{
  "norm": "rmsnorm",
  "beta2": 0.95,
  "decay_shape": "linear",
  "dataset": "wikipedia_en"
}
Each number is 128 + 24 x the weight over its row's rms, rounded and kept within 0 to 255. Layers, rows and columns count from 0. Numbers have three digits each. The size before them is the row's rms in percent of the matrix's.

# layer 3 attention query, 768x768, rms 0.0561, rows 72-127,199-255, columns 704-767
122:108159114176079127093143134107114138151143147153126153132197162112128150127117158136121094147126140090134083148099127108156157163131123141088135097158106083119118113119118125136115137100175159
126:098141127134127147116133087148103085124144128145110132158102096137136107147146080162112108125104131151136136162100126147089040146151149105114162138123053128190135113113168149170106129086152114
132:092124119135132130116160129175089120156125121166138135140093132112148155154151117130107156158148111113150118111134128140139130125058126125156164139126094101149121117148153138146137137142126093
132:149147143138120127145158096117157141138107087090145105156057113122120148096104170114109117153120142128137103122137110135123135146136135156094140155113130161134133136101124134161144113142072143
132:095081132087131100146189106137153140124115153117086180143062059155109134144109149108105125111116121118103124131105087114149155106128141167126129186119129110151134139159179097116157128129075128
129:145129140159105115167144152091114111140123119095139154098164093134142131133139111122127109128084131121123171149165117124126111090128128105129101128106135156095149102140145115130139122139099130
128:070162147122125145108139087131171101139180155106090157103134116130123106106125118136155103113118085166126136107131143100084102172117119122121137136102145121150113169106120147095116132082096121
131:136170068123133141100169159122152119141126140108114087162105142136145128112138137094142118102143115115137079144125137187123115148104146105140096139145143147129172170146154157136139159121108159
130:087144152110155148175145124135165102109163175124109145110144118131106098108114137126128117090126170084088155124143128203125173083117145108126126109137109167118123139109111119127128128123101086
132:086097132154160141118144116167139136127133154126145108115173103112113166127108110145138114150160154130134147148145118135119168106132106146172159149142132107108124070116133164200150125127159172
129:134142132113131134119107089131136157053122131135099138108118176131113120159144112113109135135141136133155146116139163122190127175157136114127163131127145115131118109141152154115115127132140136
133:155150150087132088127128126100094134147133133107131124142120115082149116130120121115118166118131154091112102115135121138109160131201158156099114085160144108123143099153154127065133127098111144
132:126122123164129118115127119194125165153170108130137174130108160056130121152121126118120156179137136145086103141092112122138099119099121135147198141142158086174114108090133090081132127163117093
129:130134144144124156095158129091097128125142111099137152126110139108152155154079142148135142124141126109140154096119176142093107100167097134083107147132102161131164124145134129104137153112126124
130:111131125082107161118149140126139119132087082116123098093156097106069080119105146114130120140123140088110131182122134131133160134131102105114121161133078118137141098165113143170160182126118172
132:117142110132133096112161126108137085129121107081161139102160095107148121073124117130114123123153132139134155176138145104086194118102134170129041121106147117125131138118122132101118128134115144
124:122133156146136096120154138149126125118135155118180086111108144159112132126161110127142113138132104141114106143152089098153162120127129096135121144145099127086116093122160115156159135132097158
132:141111157109107079132132139088138100112136134130116128131078113081100150174125095083096095133124124097117105124120082142117150113159087145152103141134123102159154123083141153119117125112119125
128:147110135129084131127119145114119167127111086142168140146125122125122088126152109118181117128167185180157117107150100113137113132132107111164128171151150137089092129143123130124102106127159143
129:160106145165150167120115111107140064137114109121128127118052128123136154116129147130135105136067125094145118158124113132143163139124094123123123135089128143125151132145111141119129168115084158
127:125145118127158074090158129123144122134126106151165124127143130110126086158136123156098114108116127079096139110113162128102134097152105118116110166133147090100106125123131164131145122129080080
130:134105122116123145076130138104176212172096135117077116174116135111137090149107125156163095084146057161176143171142111137171128140106118154147115100148133129127142166139127149120091161124184107
129:197109135142101151081128161139180165132148134122174118142139132111072136139157148116093114102112181131102133117120055131063157167133114155148126116153149141193133126138118171125129147125154115
130:132134146137125152106138162119089131143107151128165151147102102147114103132128126144115115100110133092098167201138134131130156097110138145124081122096132116104136155124188130128109102156144155
130:183176135092165140110165106156171102153124133133088106117145125120142154141150162081140096136141109123168163141136114165127141108093142119159145092145105099135138091136103086132157107115133140
131:146099149116154129064119150144110135144099143139146123154091081195111159171150125126110101126135128112146142097142137127182098122134144094081116142129116134127192111109120145121136089154125138
131:157165125122112125085134089108129153110145116114089133176160117112157135141181098134124153119115109148119151117109082145118194152130136140125138181083132106131113141112136161143120161146092109
131:187144133140150140168123088130132143090106126146127110167141118164106092119072117126134119079126125113167155135126118162151112124122090096115118113147094094165141147139147128150142135137131135
134:116116161146138088106128176131126125146133119097132114149152110136125083154178148121161163185124140095152116159125120110135113145127117149100147149090116115110091121123139134131136122148133114
134:133112100172117176126180166130110139109146112125148159161163147083125127132158116131119151142126122142119086104157136141128124163134143131147086089134127116109129103132087106116153107133167148
125:109160122124093159146146121148109101087118102124104151136143118119160138148161080119148110136114146123170109149098132110126126129141172175075098120116137124121098160146118131128127096102100118
129:103095135177101148125129114115141129140116099146148118128139157153115105115131110118126159137132154108135158161104083113119124136123149131149110155132139097113168138100129150117108105128108104
132:153136126122146142077137135143138159125063111138165116156154124127150155119085146129132105128124173159117187093117130124139121135155145173139154125097142106144173184144136136161137117141121112
128:102137136110140121139118131112137131127135116150111133160128101102119092086112122128091121093127135135181124148131096127180156178169154091082127138148115122138123088088129099091140082117123091
127:142116139164141091123122096121150116127173141141150135166108149168130155104193123141096097125133143121139142118122104106141137158098131086133089124120105135131142137136099064144113128122170137
129:157132084097109142142127119112133171134109094069128125099111088091087152054124110145154118116142130154128082095145108137150150119163127152116144138125155136134096134146135123138112135145139117
127:138064097129101135090096155158119115122137108128094109135106112116114134126135132138118137159111152148171098092086124167138112105147127166146140134072147084054130129161140120155145132080155131
131:127117104097163098092100095137106079088139101132108126155089166145092157121138096074148169127117112159140164121118154125126115117127129129122170123112145147135147150097147114165099118152116157
128:131099126136120139152134112138134149161107121120137112125142139092114134091127110139126084122101120143107121142098133130123136123095133105159124140113124129118118141100163128129135104131143138
122:120073162165121080111126129143159109143142115130190131109117148121133111154155112108128089133169136135139114101110105101143123097060128058101129136140109122118140108138144165134092146149119123
130:133145162097148137142157117103125162135077089144151103110152132082135141137113133140138124142116178094150104074117138147114168151152111148131116109124129116130137151158154133149152105153109133
136:165114149111109172140118092142147143130108101134125087118106086112107126136105124112121120158152135163119120163145121111137128127130106155116135102126097145111171121154152078134134129110130118
131:112134131150140129151122131151097127163147096131116147136108161152094143186131165159117081119118116101108175156106121110132119121078153125115092107161157133130139136145096155159142149122146115
133:119128148113158127155137160148059111112110145153119153149094140118184126104138114152153137120151161170102131188102120082157121108195112091157110108128083169063167135131097122122092175157120125
126:130072142143118128148126104147121134151101144149087160076118114113097134133124112136164116118122137111114095113099139156100139157130128134130122155109149117125136152129144150151161139141148105
125:165110146120128157136148115128186093102111136095118168105168108143140148145114083122166102155097121132135133119157105111137173081129151129128121127141147159067068143137104149087143161160134160
128:136137133083091130129115123103158144110134147144156142124117104140117108141088101129130095148148153110089123159137148096133142099119116146166159144091152143138092130155143135062100172075149139
133:133107124117123094203131139073138140142131115158155119130130105110128106127141134142157163127147092119130162098091108164144155142134133140151127121141099118141126106120134091102157119137121157
131:148155116135125158130114129112125112122161133145112125107120085146079137112124114107162119156124170133128128088177159136113117134119108123092105154145103135103165101118145112158146136142137164
129:113139109131118142136102136135128122157116128114152149154150144139140093109131135135074122157083113143140113161155135121082140123134111126114117107138107129102139097070137136142142121122103137
130:121136067147114142141110135126163086139103099111115128119110144120120118116148101117134129151117183115140129069100147121125145143131153091107118147125115075114110126091095130088142111118136116
128:112098137099099130118159078084096095115136117124168099111131131115137143107123144128115131162103144095120141145090149153132138121101105143121140130177141187090118119101174116142090114124108104
129:147067084097119161122120079173129168098108179152141134114156124136124098111116113117133097123139129121121160134132094109123176137142139156135140109081139102144142144140148104166108145100104106
131:134124147082088123134114165103125144164111134144154163112107133119149137113148115101127091145109122149093097164113135149132135094114113134133118130138199130104117089136128153132136084143121125
129:102118124078083120119121099135103146120106119147149135117133089133143123132055169128148152164111135143098145104086124123156111148080113128173128142147105169132118131142087132169104097139122116
131:109078155117147095128133130141152090125128129097136152127142137108116105145150125084087160132118095126151120108153174107124150070138176106093155112154163133125107129124136111094180139089126098
085:102166115128123145138129103143158128143129154129146137152121115120118171122154149101116122131138130079075155105123154168132173127169124107130144130135118098127164155117131084157130130167119126
086:121130150143102117094108133077138145143141146121113140134127108132105121074087141115146111123186112160125109134105133118106136103100116139119113132140131113162139153125127111128118115123101140
084:142096116107087133158107126169144130100126105119130177144095114077094124161131040184144128140122104157150090126108128137108138114111116126112145186111115144178121141093144103135130160167158112
088:143096116112117122103105095131082146121138102094158136139183114108121120140145145116147156191111119105129124116106128097089138161162127114196121110130115108092125130096122093155096125131147096
086:136119114126136106098147108156174084112131112141135176183130126170139133105115102144160131168153144125129140100103121115140154096135121151110111126110118101132109090102139126115075105078158132
087:118105112114089133090154106125096109152151145161112115110090118174118096166124143107115064166120146172145092085126104179160124141125100138121138145177131156114125107098093129139105139101122134
087:124116190152136131120144150174069162150172099076124176110135093156090116119121110109092117102139108135117143133117149123185131171141123130157132069117130118153159142119115123123103113127134150
087:144145104121120138123146155111116119140106125137151114097120134112121106098110106113114121129153103146123104168101162134130099102143102151159099128135136075151120157120132147123126085141143087
092:137110123130122095147109116094128121107158101104131119125106127116140165152122163121098100119115149163122094109115108129148145151140151105150132137111128125101142133173119116107136150097127139
088:081106148146132101176166114139181123102154148181121135067128130129171152117150146108112131187122153112100154122135139125120137140157108157086102103126154135117099122115138132137139114123079154
087:177129152108138105130125092142102088150167145130103144118106098148132122159072118137104110115117109082157101107113119146127129142129180146101136119110127140112145122119139132132096111132135175
086:180122138106175144125124073136152183109124184120138148138125120088135144104137139144085104151169133130109149156079141149161103148103107174140092124135167120148132085142096123096124135190132187
087:127113142153124140113111112141097133153132142173100114193105161123087111128136134100085164136125155115094100054121146117122179134090190162121135124083119162135120129075132114103102122131120137
083:106146104145109110159144099137088133114133135136120151142085151144098142122125152126099123144135157117089085103098135160112141125122130113099148128145131157088139075151118139140117150117104081
089:136135114142105156127108106120120093175152172161172116131144150113122147107102123153171153135182124136117153115123126095132173108142140135120103079151107138183120105134108109140137149089137060
086:097121098144116125140123094131119184143190102127172105159141100078074100099119083102127131134129112113132148120116095074086141121126114110109155139100082116093113117143111113109115139143109128
082:126089124155117132137138123099147126116164117114141158130146066147115091086143132129164136149151134087138174158109146092146125112116117139133116110076146144169123140096173085106164148122143120
089:082170147088115134105102124127105174144126147100162109112133147077153133087112109100131115142137136138146124159148136148153165113137139146109158144086143109130132089116117167125161122131101125
088:148139086094117124110134139116142086129139137091144114168105160116149148150137130110146137129144167128122090137122079123138148149154138125090101117151137111111117100145108140154138119143170111
090:140122105131122126145145095121125134125100146128162112152125112140125094081098142104165110126140121124104157139160115169139138098150132094097103138116117131140170083147113145143116134163067157
086:165136147172134095141129145148165096124134168121120131107098131137144177093089161127073141148126178123125151089133109108122102115137091130086116151123117180156125070160147140143159133129106136
087:131121105143191163122148100115153140120140088102163132173098151153168078144172126119111138143133149046133111102086093122119124156111076101109112117132110139112115072130114088146126122132124129
091:132153136122193098124153174114115135132087130087091114096173158131113124123150115116150143089143103123105130134119121135138145133083105168121137106155166135178095137140136110102139091118165120
088:164099092124097191124122125178151119128138079142125097134093113117118123138150117140106169121125138152140135096203127138139140128158127132128086100120135124167131158106106164111088155178127150
086:136145136117161110169133126099131083110107116137143145136139132090130135114124131145129095137116136121145087155130122101152129149138136100113096181124137099129177109141126121099147122097112158
086:141137157165118141090110125123138115141145136098155117117139127132122147110110121107162105146149111109163142132152157130103140123107119162125126107113138078118134093106106104140134136100115133
090:160109183139158150147111117137101145109109139147121137159152114153141140088128156114124087092154108168127158126113127117149124153137111120136132123112054095113107132139085131128179078167138101
087:107182123140141143096103139172107144165113117117118135108136108082142132147121140115106139137106128143127136174114103168133152142133126125199140144134123111077171149115117103124111124104137105
081:108095170115140151124083116106108098125111139140116144127177135136122125102082120125147122093163092117124101110112099173149113150170114075110108143123130098107114143078119142134154092125134122
089:128143169123120153092119170121145145156114169119147112120109107084125199118153121133113113134101100136136134117150108158146109126116147127120118130071109086137106137142099153158166115140080144
086:103095100127072134126152115111135120069125137139141154146134156136111135159133137157114127119150134161138118090143130104109107115140162116134119139130142131127113118133128087161120108127165131
093:073143192135118119152103161082118143135142123124122120132150100146131159130114104121133142141106122128157122103121133110128096130114155119147121117119086101092140109112102109164141081187106158
086:102122149170138066124152093085139131148123101109152140150121115093143114190108118123077132138094102129156123134109100114128095104122157125155117169140137153153131099122146138110157117119121069
090:129146114125101147145158127149149134157128114146119095152136124138121139122162138109141120130135124170125141113142098130116136132136114147129156112125117128111132103110122150140126138125135153
088:176168146072146147141133121120098139109128137141092130128112091123149097142148137089122153149115133138128172131135115139141124160101156131130124119106115105114167109127128120144134111133114092
087:125101138093133102149109120135127069130111143122122067135106104147131101141131096142164138165122168135151155110094094117138111128149095115161135130120100100097115117151172103140142105159131143
086:143094128111091152137097128162115153084128095131101155183127103104133108086136110148121133129124105163082107140150130139152121144170158132154104130158116143094118135119148141124154072141150120
091:132130102132100157137133125133103108122172106134082078123130108118108146151134158115139142128146185157165107145061100124110106076151128118113134168162128106124109145154116143181131131134143141
082:133143165096091098104130111190134127139141157103063154159128150142114082139139123165156131135132112123112167106084101146102126138128109117080152098096108156098119123104134129166119131153134164
087:082125130144147128108079135149114095178101104107142144129111142114055142115094120168098176160156148140133166145146074156097098135158132096172174150143131157146090153112124139148111097102157150
087:133104124121100129130122103133111148128116168120112159145168122140190110142134134152110111129172091129119129135126111137094106103131130143157113157088142098137142152146119166106127148114145110
093:154173088156075125124115143114149104130085142128129155097101124149145141176110127170092148134116107116087116089156086152096143104161109139153122092105169110113104097131123119155135157122089168
087:175102128143137153134121125130140132153133158168129107096136095126116117130146150148132142136128179149169094107140141101178128148127135110113133161122080150137147113133190110110141115121162117
086:154122137129170138149149145135143115091129138137118129117117087090174125117109118145106161144131090085084147141110091119174142123088128071159116126155155153127114126106112163125149163170094119
088:134164102105128165113098144155120149141075143081086146109132152124153117133140109111087184106157135115132119144158113129150121079115086103085106125121131152164143140151145118171108138108104121
087:135163103099154105139161120179143110161085146149113152109121085116120196142120132177156125126142143142113099111075091123115147118119149140108136111160124133111102081132142115136109113147117110
085:174133154186131117121157118093161129147095127108132122134114127138124113123179118116132127121110147162164157108135134095148169115126168130077100102130153145170139116095115149119105125147164175
085:119142164143143170119097117172105124158128121106136159093111148126102114083140107135148089166113106108105121155124102113137158091121131157133128145145143080154095124073129138123178150126167147
087:097138133142130158106167131105150150140149098139133087149150134103093117145102148148146107120123162160166171132081151090101111096130117130124140119168120117109092131112132126122114128103132166
089:123150140109132102107072144158121145078085102121082110139124104088134118107109132089138140152142184110176149118153153164102153119121140121102185105139115130133135081120160105139153098147147117
089:091118120143111181126126102078119145132137135165088109095124139125138106132140135139131151128108191146086166112095169130149134111153115156088142143131127115146110138130162126150121131132097155
087:115113136146079131162157138100110160130081140089161202134158132083130122144133124124131100105127112137102129105119175129116116114157129171161154109134117115169142082143097138107113131138087139
085:142147145107172150140157108094166131108097131144098195130129128107110089113096109124135089110150133161120144159135176149117132141123092169096136117103140162193126103122144062136127153099063100
085:175123094132158162130096119123170164094102124112107105131116127146103131096137106173079097116122151106146093138162146118099124141143115176121152108141145108089111152166109122151095126138157129
081:104089110113127117171132126103116134132171133138112159094147107103114135134133105085131132123091127109111107130113099147150100106145117072119114135107122117117092085137112151087122133110115118
087:096128148113134176100109125112115121084149090105129105148128151131126168131133158140131162108147101115151191118106115107134131097114135153126089131137150113123142149110095123118111119136161132
086:167122145148132144109129122153126105112132127125101186161135152140123086106116129163142125183100143117148124085133120131121130096092133143100130163125145160139172139097107114119090145122127126
# layer 3 attention key, 384x768, rms 0.0584, rows 71-127, columns 704-767
125:129121140088133174152146119137103114119156073151099095160182105158120127152102151141118134108161114097120183119133142150123112082144123142126144100100133092166128111094080097138088122112131170
119:097133140144150130124170126142151164131146136133118112133148153115128157142116160166131084135147101139103152151125089147120115135129189126164129158102115109148133112133161119104124104099099128
119:116142131100136141123121110100137115137148111159130100172152113137172155127101127159154126140114176133144140111119129160103112123130119113127170149095119129130161111145134148133115087124166127
129:131083113150129127146148105123090164117131168159143168143092131105163121149142122123114125149144126071083129125109141104121132090134145132121126162114079113129109141126173117131143094124112093
129:152131152104108176150159127128167135121066114144134117137069100118182133115122144101127101131150131112138121172151117156132113121147113155104120061163113126177130099174135122129154110110130161
132:091096179124133081124147129146119134154133118167110117138074104146172120132140156118134150146130140150091122103143109156133148128170149145127138163163145060153117144174132171106125127109104100
126:146104126065155129115148103108133103108116093082124146123128117148139135149168131100138185145120104137126126131147118140141150094128117149159120131098104146101146116107152105107143107185121133
126:146153136127111146127142148093153121126122100135153148090184128166137091150077096118141119081115085139119098103118146105151099126119138172125083137127156100172142164156164181078150136094119120
125:108170129099119154101108146144151158114098130127129101129144116118141131132125145162117099111126122107156096144162135167114119141139160115109104200114133163151133144199132169114096163131115147
129:165125148103100138143104142122114167145124157118140146116130095146139100126086158119118133116124141088129122166122132147083130059135129130115138147123117127163138134154152112116138146112125082
128:145128153160132144123139103119129115145081128162190086118122137127128136105145057143095104177144111099142126121130146112106113114132090129103082164167116134138107135099140147141129131115114103
123:129154086090112116109149097146170158058120115178125115121095156155112140119121141128121134138111117126136148055143111109174109114197133105092142119130164082106139152144124154114092125106110143
130:139090109116121086147177094037093130131163126138149106131163107136132121132111122120079133132124138123098096144142120145108138144123146142071148106142064080121150130145109169141145141082109116
130:148123142133109112090101137132150150128127131153131155137100157104134145104135081080135096120111141185153174111101092115111150116125129103119146144137159105162114147086123137125148173150131087
127:145118078162127126123141134080128147136146081107094125176113120088133113165125139149129128110083125074138147108140159100140120129131127103134170113113121179084135153109143114118117156164162111
124:142147110108109145141143133137180136155133085122149128085157138137103102116150123130137108130197152151142144162200119157132128120099122124120140139138124148160155113129105157155136163105121112
126:124146103123109143152135141119076115104186132106151164100139142106136142144115127099156096126138154122140099184160166152111135074130111150122131083133169110134124102075114112123152173106171131
124:120104160163107086130178145124104129105134092099135097136158121123147139147116066121100101141120119144172147143143105140111160125149159125127127069174121133094128116161159152112121111121125135
130:146123166148113110102147125109108149131146162095124128148108131139131159137088113140121116161144147127076102145131087163164128121109154128115156167114128120109169127106145144180098146141167128
131:138159148095132174103133102155126154115130139157125151108134067075133098123146126150137122134103183141136106127152110150130142130151127140160105134114106097103094128123138145145088122143165133
128:163107124177119165087122130092139122172135119105158129100073167130167154116150121174141137130109112069105160141143157123125136115151127120127086081063119124140139125093127126111137106102105151
125:129133112151122095086131116131121124139147148159176130121142099129139158118114125138169092087168111136178133129093145073102097134116131124179111133136134087142101133104138155144119166126119113
128:113103134136120164061088079137150097156149115141098086134148182110151120125148156127131072120159085127128151140179129132126112152145106172097088123145131177120179143128122124097068121137141123
126:138124118110113130103143137133105151118128140146129143119148126135100126133157129128059093105166153121104104135126095117083192151128107158120135118118157129106088096104096134106135106108129111
127:120106132156135153100153154164113129126101139154092136139128127086124111157052138153115162062086136072110131176130105173124118116122157064157137082069158139097127148128123176152104101183149111
129:192155145103198140089130116138204122107121169114132153089125080142155123154142155142138090087131161114141138147146160112146112135123154122118131148125105135105146172160160081140118151089142166
124:122140117168130108134152155155117106118146140173134070171079126114150173156104148121088120148121153086153119115129139146171139115184144135095124141127117145131164112134082162092110111139152123
127:158119136140126163103096144142136131096112145119103101144155116129175104111169082161129135117107126137088148102136111127143150168116095136142119094115137190121106135099130119143134140155117062
125:173152163167117144148127089133123143113095171174105135137129136129134129087120144144150084091181142123175114153099136115139102085147120110112104112133115104102157104174082131159141141156128113
131:167159084120104097095124144157152128129125177128147146071089183135140119161163143131119124130152099076131157128164135102116094113103122151099122161125132082122102115072114132142162153131121098
133:136114132125119109119122109147132125127182110130138174132177137136109116160108102126112110146107146103117084131130138135110126132136132131153111163114135147121120113122162094115138178167114131
120:076123127124113155144130125144136119123162144158124138128150119095142093141145096148105128122127147100146130114108116170134141148132151097113133146122159139147144176075123091116100107086125144
127:121104118125150107096135132156141135132143128148134121133115122189118147118133170132134124103162108112158187128133113158162107171147137131088130082152104119154125119107134130122117166088174146
130:121135143133141112115134141134121142132102127120156142124115139140106110134093128110147132126145128166149173075129130163146128172152138111155133095123143130128174133129140126093117136179147118
130:139162109103122174112091149098114135119134110143133108140143136129088109144112066103101121108125102107145111136124075119168150104163136133115166170154107116129115076127147114094092126153138131
126:143123144116150137106094161093184099139117129078124095141134114138102137109140147103129116161110140140094096131088117140148142135099098136133094143138131156164122134138089079098095138138171155
125:129138144102146122163110145096081106113153094109112093092116108114141139092129120159118130098167145145112138111118115142113142158135162121162142130154146132123098090084118160124104113127122136
128:098092137112175104122109148132131121112093133133094138126119150132113161158169144133130161167109137139145105136123118147124106100116138161133121120088107112124137144141113148115115115095171133
129:152114136110105110180117119123161102074177139083093103135111172100096134100111102121165130150116129146135125103108124119142143111070134156170138086151162151167130152125100141137119096138115143
127:137092137081084178120140111110144157129103099140138143179190159135115148150127134142166117159118106100159155100080109154146184110134097118167113122080142082112121134171095098169124107101118141
123:112106126167125128095182125114139131124131149114146127119058136141117154159153120116093089126133143073121111095109090127143112122128105100136103170133136133139135133114126116130087130162124086
125:110151123127156128120138093122140155103119076131120110121139126097094111130162079134098108147116137138120150109116146129132178128177119174124161106132151140098144131136140162169101120148124116
132:116134123121135140146121118148151116131097099076157150159164133121093126096113144131116121116114148132135134153127105108148168148136131129128154146138128113143089121082122109138147125126150102
128:125129122111144122160107122144078203200125137105106127119123118147125175130123157122155082135145160147081126109138122126102094195093155148113133079151157134157088136124085153148193158119156130
131:115149126131139127135146146155120123150068113144114183162118143164144106125137084153111142128123129134142124161139127104109163138181124111140138138134118134155128139111115080081155108141118146
126:129121128084140123152172130095132137152137102089130111131149162123097103109138113190130096132122131170140133119138132130124138167131107121125137091098117134128117127117186141187201175151132099
125:131153111096175120159146117127123089130160160132125163140105092116122117130113088148163119170128124123150120119089092129117134086091135128113154122119177121083103157126085119136132139105152129
125:122132113118139143118118136091129122117177110098201150174147148148142150153136128167120093117138133145070142102138135090097131091127142114159122149140114171136117106143124138110135083105090153
133:162123165172117123155112148100146135149159117118156082120125120125166113105107150145140147094124145132155119108064123129149184100155109139154121124131127086140182095095135110168151096131152106
128:145138126148118161119109107133149113135154156126109142101097108128151121136094153109188090132112106106123112123120157145148113140087078149108119096131076109106166127107109156188133155095112165
127:075097106150114110168147123127100114095136128117153192110145171136148099097132135165113122122116110133144146140108163093102126143123086116120144113080131105107102136145125090149122141151102114
129:153109115146128180126127081144115164153075064104157126120110152169114096108144134125127137112130112115108092136122152166112133135148144099130087115143105124146162136105119140065107115132116137
128:140094141105104164127104143083115094105094143111147168079134130084128147122093166119119146163125125066122069096115143119145097122146109124122174071094113108092128161130131094180136100123131135
127:126133100104132150122114127118085128147101168143166149143148164117135126088134113145124116160135147142145152135101128114122126168134136145148136139100130109129147121116126109142139137114110138
130:146134134130134104136146146115162120123118146124170093137133146132169158076100106119147117172139132147109132077142154141171140102106117102097152108141141116129156110154179128161132106151109165
124:129105084150138130174120137121129126122160187133173188126124058144084100125084146154159126148122104110147129101116163121119120178157159105111125146102118142105118155129095148102105131159144145
130:107113129164137131099114135119166141095161106168091104097133111151143123154112124106113156130123105156165108174119109144082125096129170123113148113165135095128126116151136131129115156133139116
# layer 3 attention value, 384x768, rms 0.0549, rows 0-14, columns 704-767
097:135156134149104129133120112125073151140145118162171157119101098120142113125112128180097095136082116148127099126161107145176144143114145121114133178109116123159150108125130108081114139110133137
099:110153123145145139137105122090120105151178088109140130137114114135096131120144127129148093137110085149132201143118125143123155150124125130147137107113117108102081071115101121102115100140117085
100:095146108084121166165143138131125147127159108121134124110097172166167124090126146079139107121160127118149143140139131106154150118142122106127108160142100146131145125131165117164133144138096090
101:134169105103120143158106151140147154137105183143111148162117119098156132098108126094139089134075083115123078188114093116131136130114113112113165126178106138129149106154083124159114087123146154
099:060096136098131122149147144146157060125158071155166128122151117168137125138087103158109136117100141120145104142078122119117103127116101108156084148119096104123138144143130105147119149128107117
100:126094116114138113130145113136158123140171122180084082139109128185133139105126120090107136120113118068163104181139119098155108139121134121117178159120087164134132113111134114099122156152136106
096:152145129122153131128144124154160172149111114091147154152149114094119139130110142101107158113154139089120137148140123129166122090095096157128117159065141138081128146115107133131122118071144134
100:128160129094101138116118131154151143116148110113145147123115148133168159050191143126090157159099075142164117130073163170125150155130121079160148117115162125160122144152117160152119069109112110
103:124115090163155113131156120105146110150134109159111124100113145120139139110156152067139115127148110154107106118127133113105126119119120130174105143077165160113110111113118129150181150099099136
101:158149142148134155124156145091128149107140126124131119158136110129145108129097183096105138144094126158123099151145091129147121131097090123151159100095093137097143088119118134086159141117135082
097:109180130127150155133116144152093158169151160090090141133120110143130181125135144087112133128113109174094149104117163124119141161136167124131124133121105137093152125098130139143166096089103097
100:143147170169102169151094123078121061107152125091156125139150123150107100099125155130094097124162110108111104070110130129124115148087123110098112155122153179122117140120144117100146147125142162
102:158107123104126169103093100131114073112126128127114129159092158111128139151121067125117134182127186106144168144136164161106143094101124157114133131086092105146116113132126173123172119115092115
101:159150111143135115108137125138078176136071089145168152116141143094133146148140132098166133091150131133116131166149101140100135121150140124110127111099108145151096120101164095124151147140117153
103:110125134088125102136093110151138104112090178095132147145054111113095120087121116121133102166173153135134151105125115136118185112108154136128155103122141103111144112118143143113111140126119145
# layer 3 attention output (transposed), 768x768, rms 0.0545, rows 0-14,128-141, columns 704-767
106:130129127153103108139159126144096156128102124143149115123116128107133148114116126107098129132138141152131127142112137102138083133143126144098137108124142116122158107108126134140100135133132163
108:170144142097106102136127126139153148104173099156144093144136125110151140131079122107138160134127128163155086114086144143125116091100134161095170089116123133138169124110140118086103185139151145
108:137133163131152126072104099113164140137141158129100111149173139120146110187130127143146119103074128134168129155171142110116164130117120152116095140129124178104097125126115148108151100108102138
108:128152121124115147107126122104119100124133124108136111116163149188121140120184162185120119132101136168130143106093104174118137145146144154153136027172109135152149122143139126114135140178163149
103:133122126127141181103097124137103152108140089155112108104145142092109153147081156151152116120126119105122168114148124137116106133156113101115135100123122122128130098166135142161109082169107085
105:070163132159109150092127139120064154144131150154140125121102090149149121153088175149143095071065141124117185119155152093147139168088162190110101141126164169114120133109099132148128127143101144
107:105134083111096119131112199154068142123145179180106128137145145152154163130138147178109163172116098144187123150152113176098106116132127119117119138100113144125120144176131119099132116149084077
112:124132164137128120133142163155131144153124131161121122145157118139127152143078085177152115151180158076117096092106120117106111131111089113128113155063140152109152131149121075114167154117122137
110:155135128131136136153164159182112138141147117148143145153095129165101192143163138160146123101114151146138148085099141118121119141143147141164123158194109143133157126166135157098098146154115149
113:138128177119123060159116134141102109141119119158126127092087139186096147134092103123109106160126097095098126107084130158142169128129143097087101112134098138128108143103105135130147152136112143
109:133163149160135140154149142107145073073177142096109156138145162117137108167093178123134124112118100069125203172137135117111136125106168122148124121111185135119135155134131106106121109127124194
109:075136088108164135085105144162140090098154147126096132137141164145114134116139097132118105154114108107119211151124100153145139139156132081102134187133116141115130134154152138140142112125124104
108:108091144146168113158108132099206114146144114120149129124140138150106094117119142157131113119146136153145153151101105125124173145186114125132150175165113107166129161122153125168146112157136114
115:092118071136107150133143128128102097113134108106138129177117151061160141176148136155103117107056140132163136136110100144154104132103135187139117214100149113183108179113139161133133165094181138
109:100143162127127143117129145139167095068117130111107148137147112131161084114144143132159109137131165097133145111119150127153114125126098089148136093119149130142146194093153151062145145149132065
096:106134142133141156144110129089130105128141112074113163141161166123107201121130151135141140102137150148139175059101152122137144127139163075133127133141131147103099131107132137105144160106125106
094:115112133138125153152148088107136142128077154119130159100130155160141154074127134120152137143116133087116131157089181119115106138111173124113074077175126117146128125158100133155180087142125153
097:098125145133148149127144121157113104174118105116175155080056072113129093115141111133169210126119160215120144098091127129130060080104108143177149121170126083128126167112145140128132145139162096
097:112091141152141093132118114100130164129134127143162158122124126124121161117126136118110092151160142165163147150162155118129095124155100107123144163122138148121106141135110111142122145148132087
100:127148126103183096120127136095157112107155134151095179146145144123099105126163105113093142140150125159144122126144093117148147094125121143143106116090127130143131100155139115122116161117153167
092:169109100096105132155170127101113106125094090061159157155121143138105103140148145117166139146115102155098106173123095188110130141165096129113153151136127118123141092171096124091102117060126147
095:146108154109122154137147111107104121124112105101143153129122157148121103088136062112134110118108138160114122087107150107151117159138102089165137106120116138100127143072096089158158116095121146
096:121110150135130077118124103134159143123156139086149103092077114127142131166182125107145104092062093171148121147137128131147147078153118127117169109148131159104107115156106133081147139119128149
100:106113118147112159100112132113119143077136097109137122117132133080153147136142134106042186092129109148141131146143112133111144146137148102109194138140157127116140156092123090129111110122149103
099:109144084127137125121116098137140084139113138116087139166137164124138131075122137173138116146139122097140107160153105028149116111125113152151123101152110123125149129161115100144090122146167153
101:112125108143107123101087104112134165137099101149117107131118163077149117133113053131135087102134141153130095104114112122171130127122081102161148116135067142088101117153137106122163119152117098
095:151127148124145099137158097113099152125160137069159125139091078082120103104170153082159153117135148108104070105099090083151147081124116167107133103111149153120136182121082109133124149135133154
101:118117167138097087116131117138113141165094125128129146127126120115142162098142084120123144121087119185062109145135169129087085140126127124110106114098166165087141080098162143149135151101144163
098:092092139110162116159108157147148130113128158163119138080109085131098137081140150101109125129175101130116140131148163102097113106146169117129101168106138147089142114129129089107120122194106120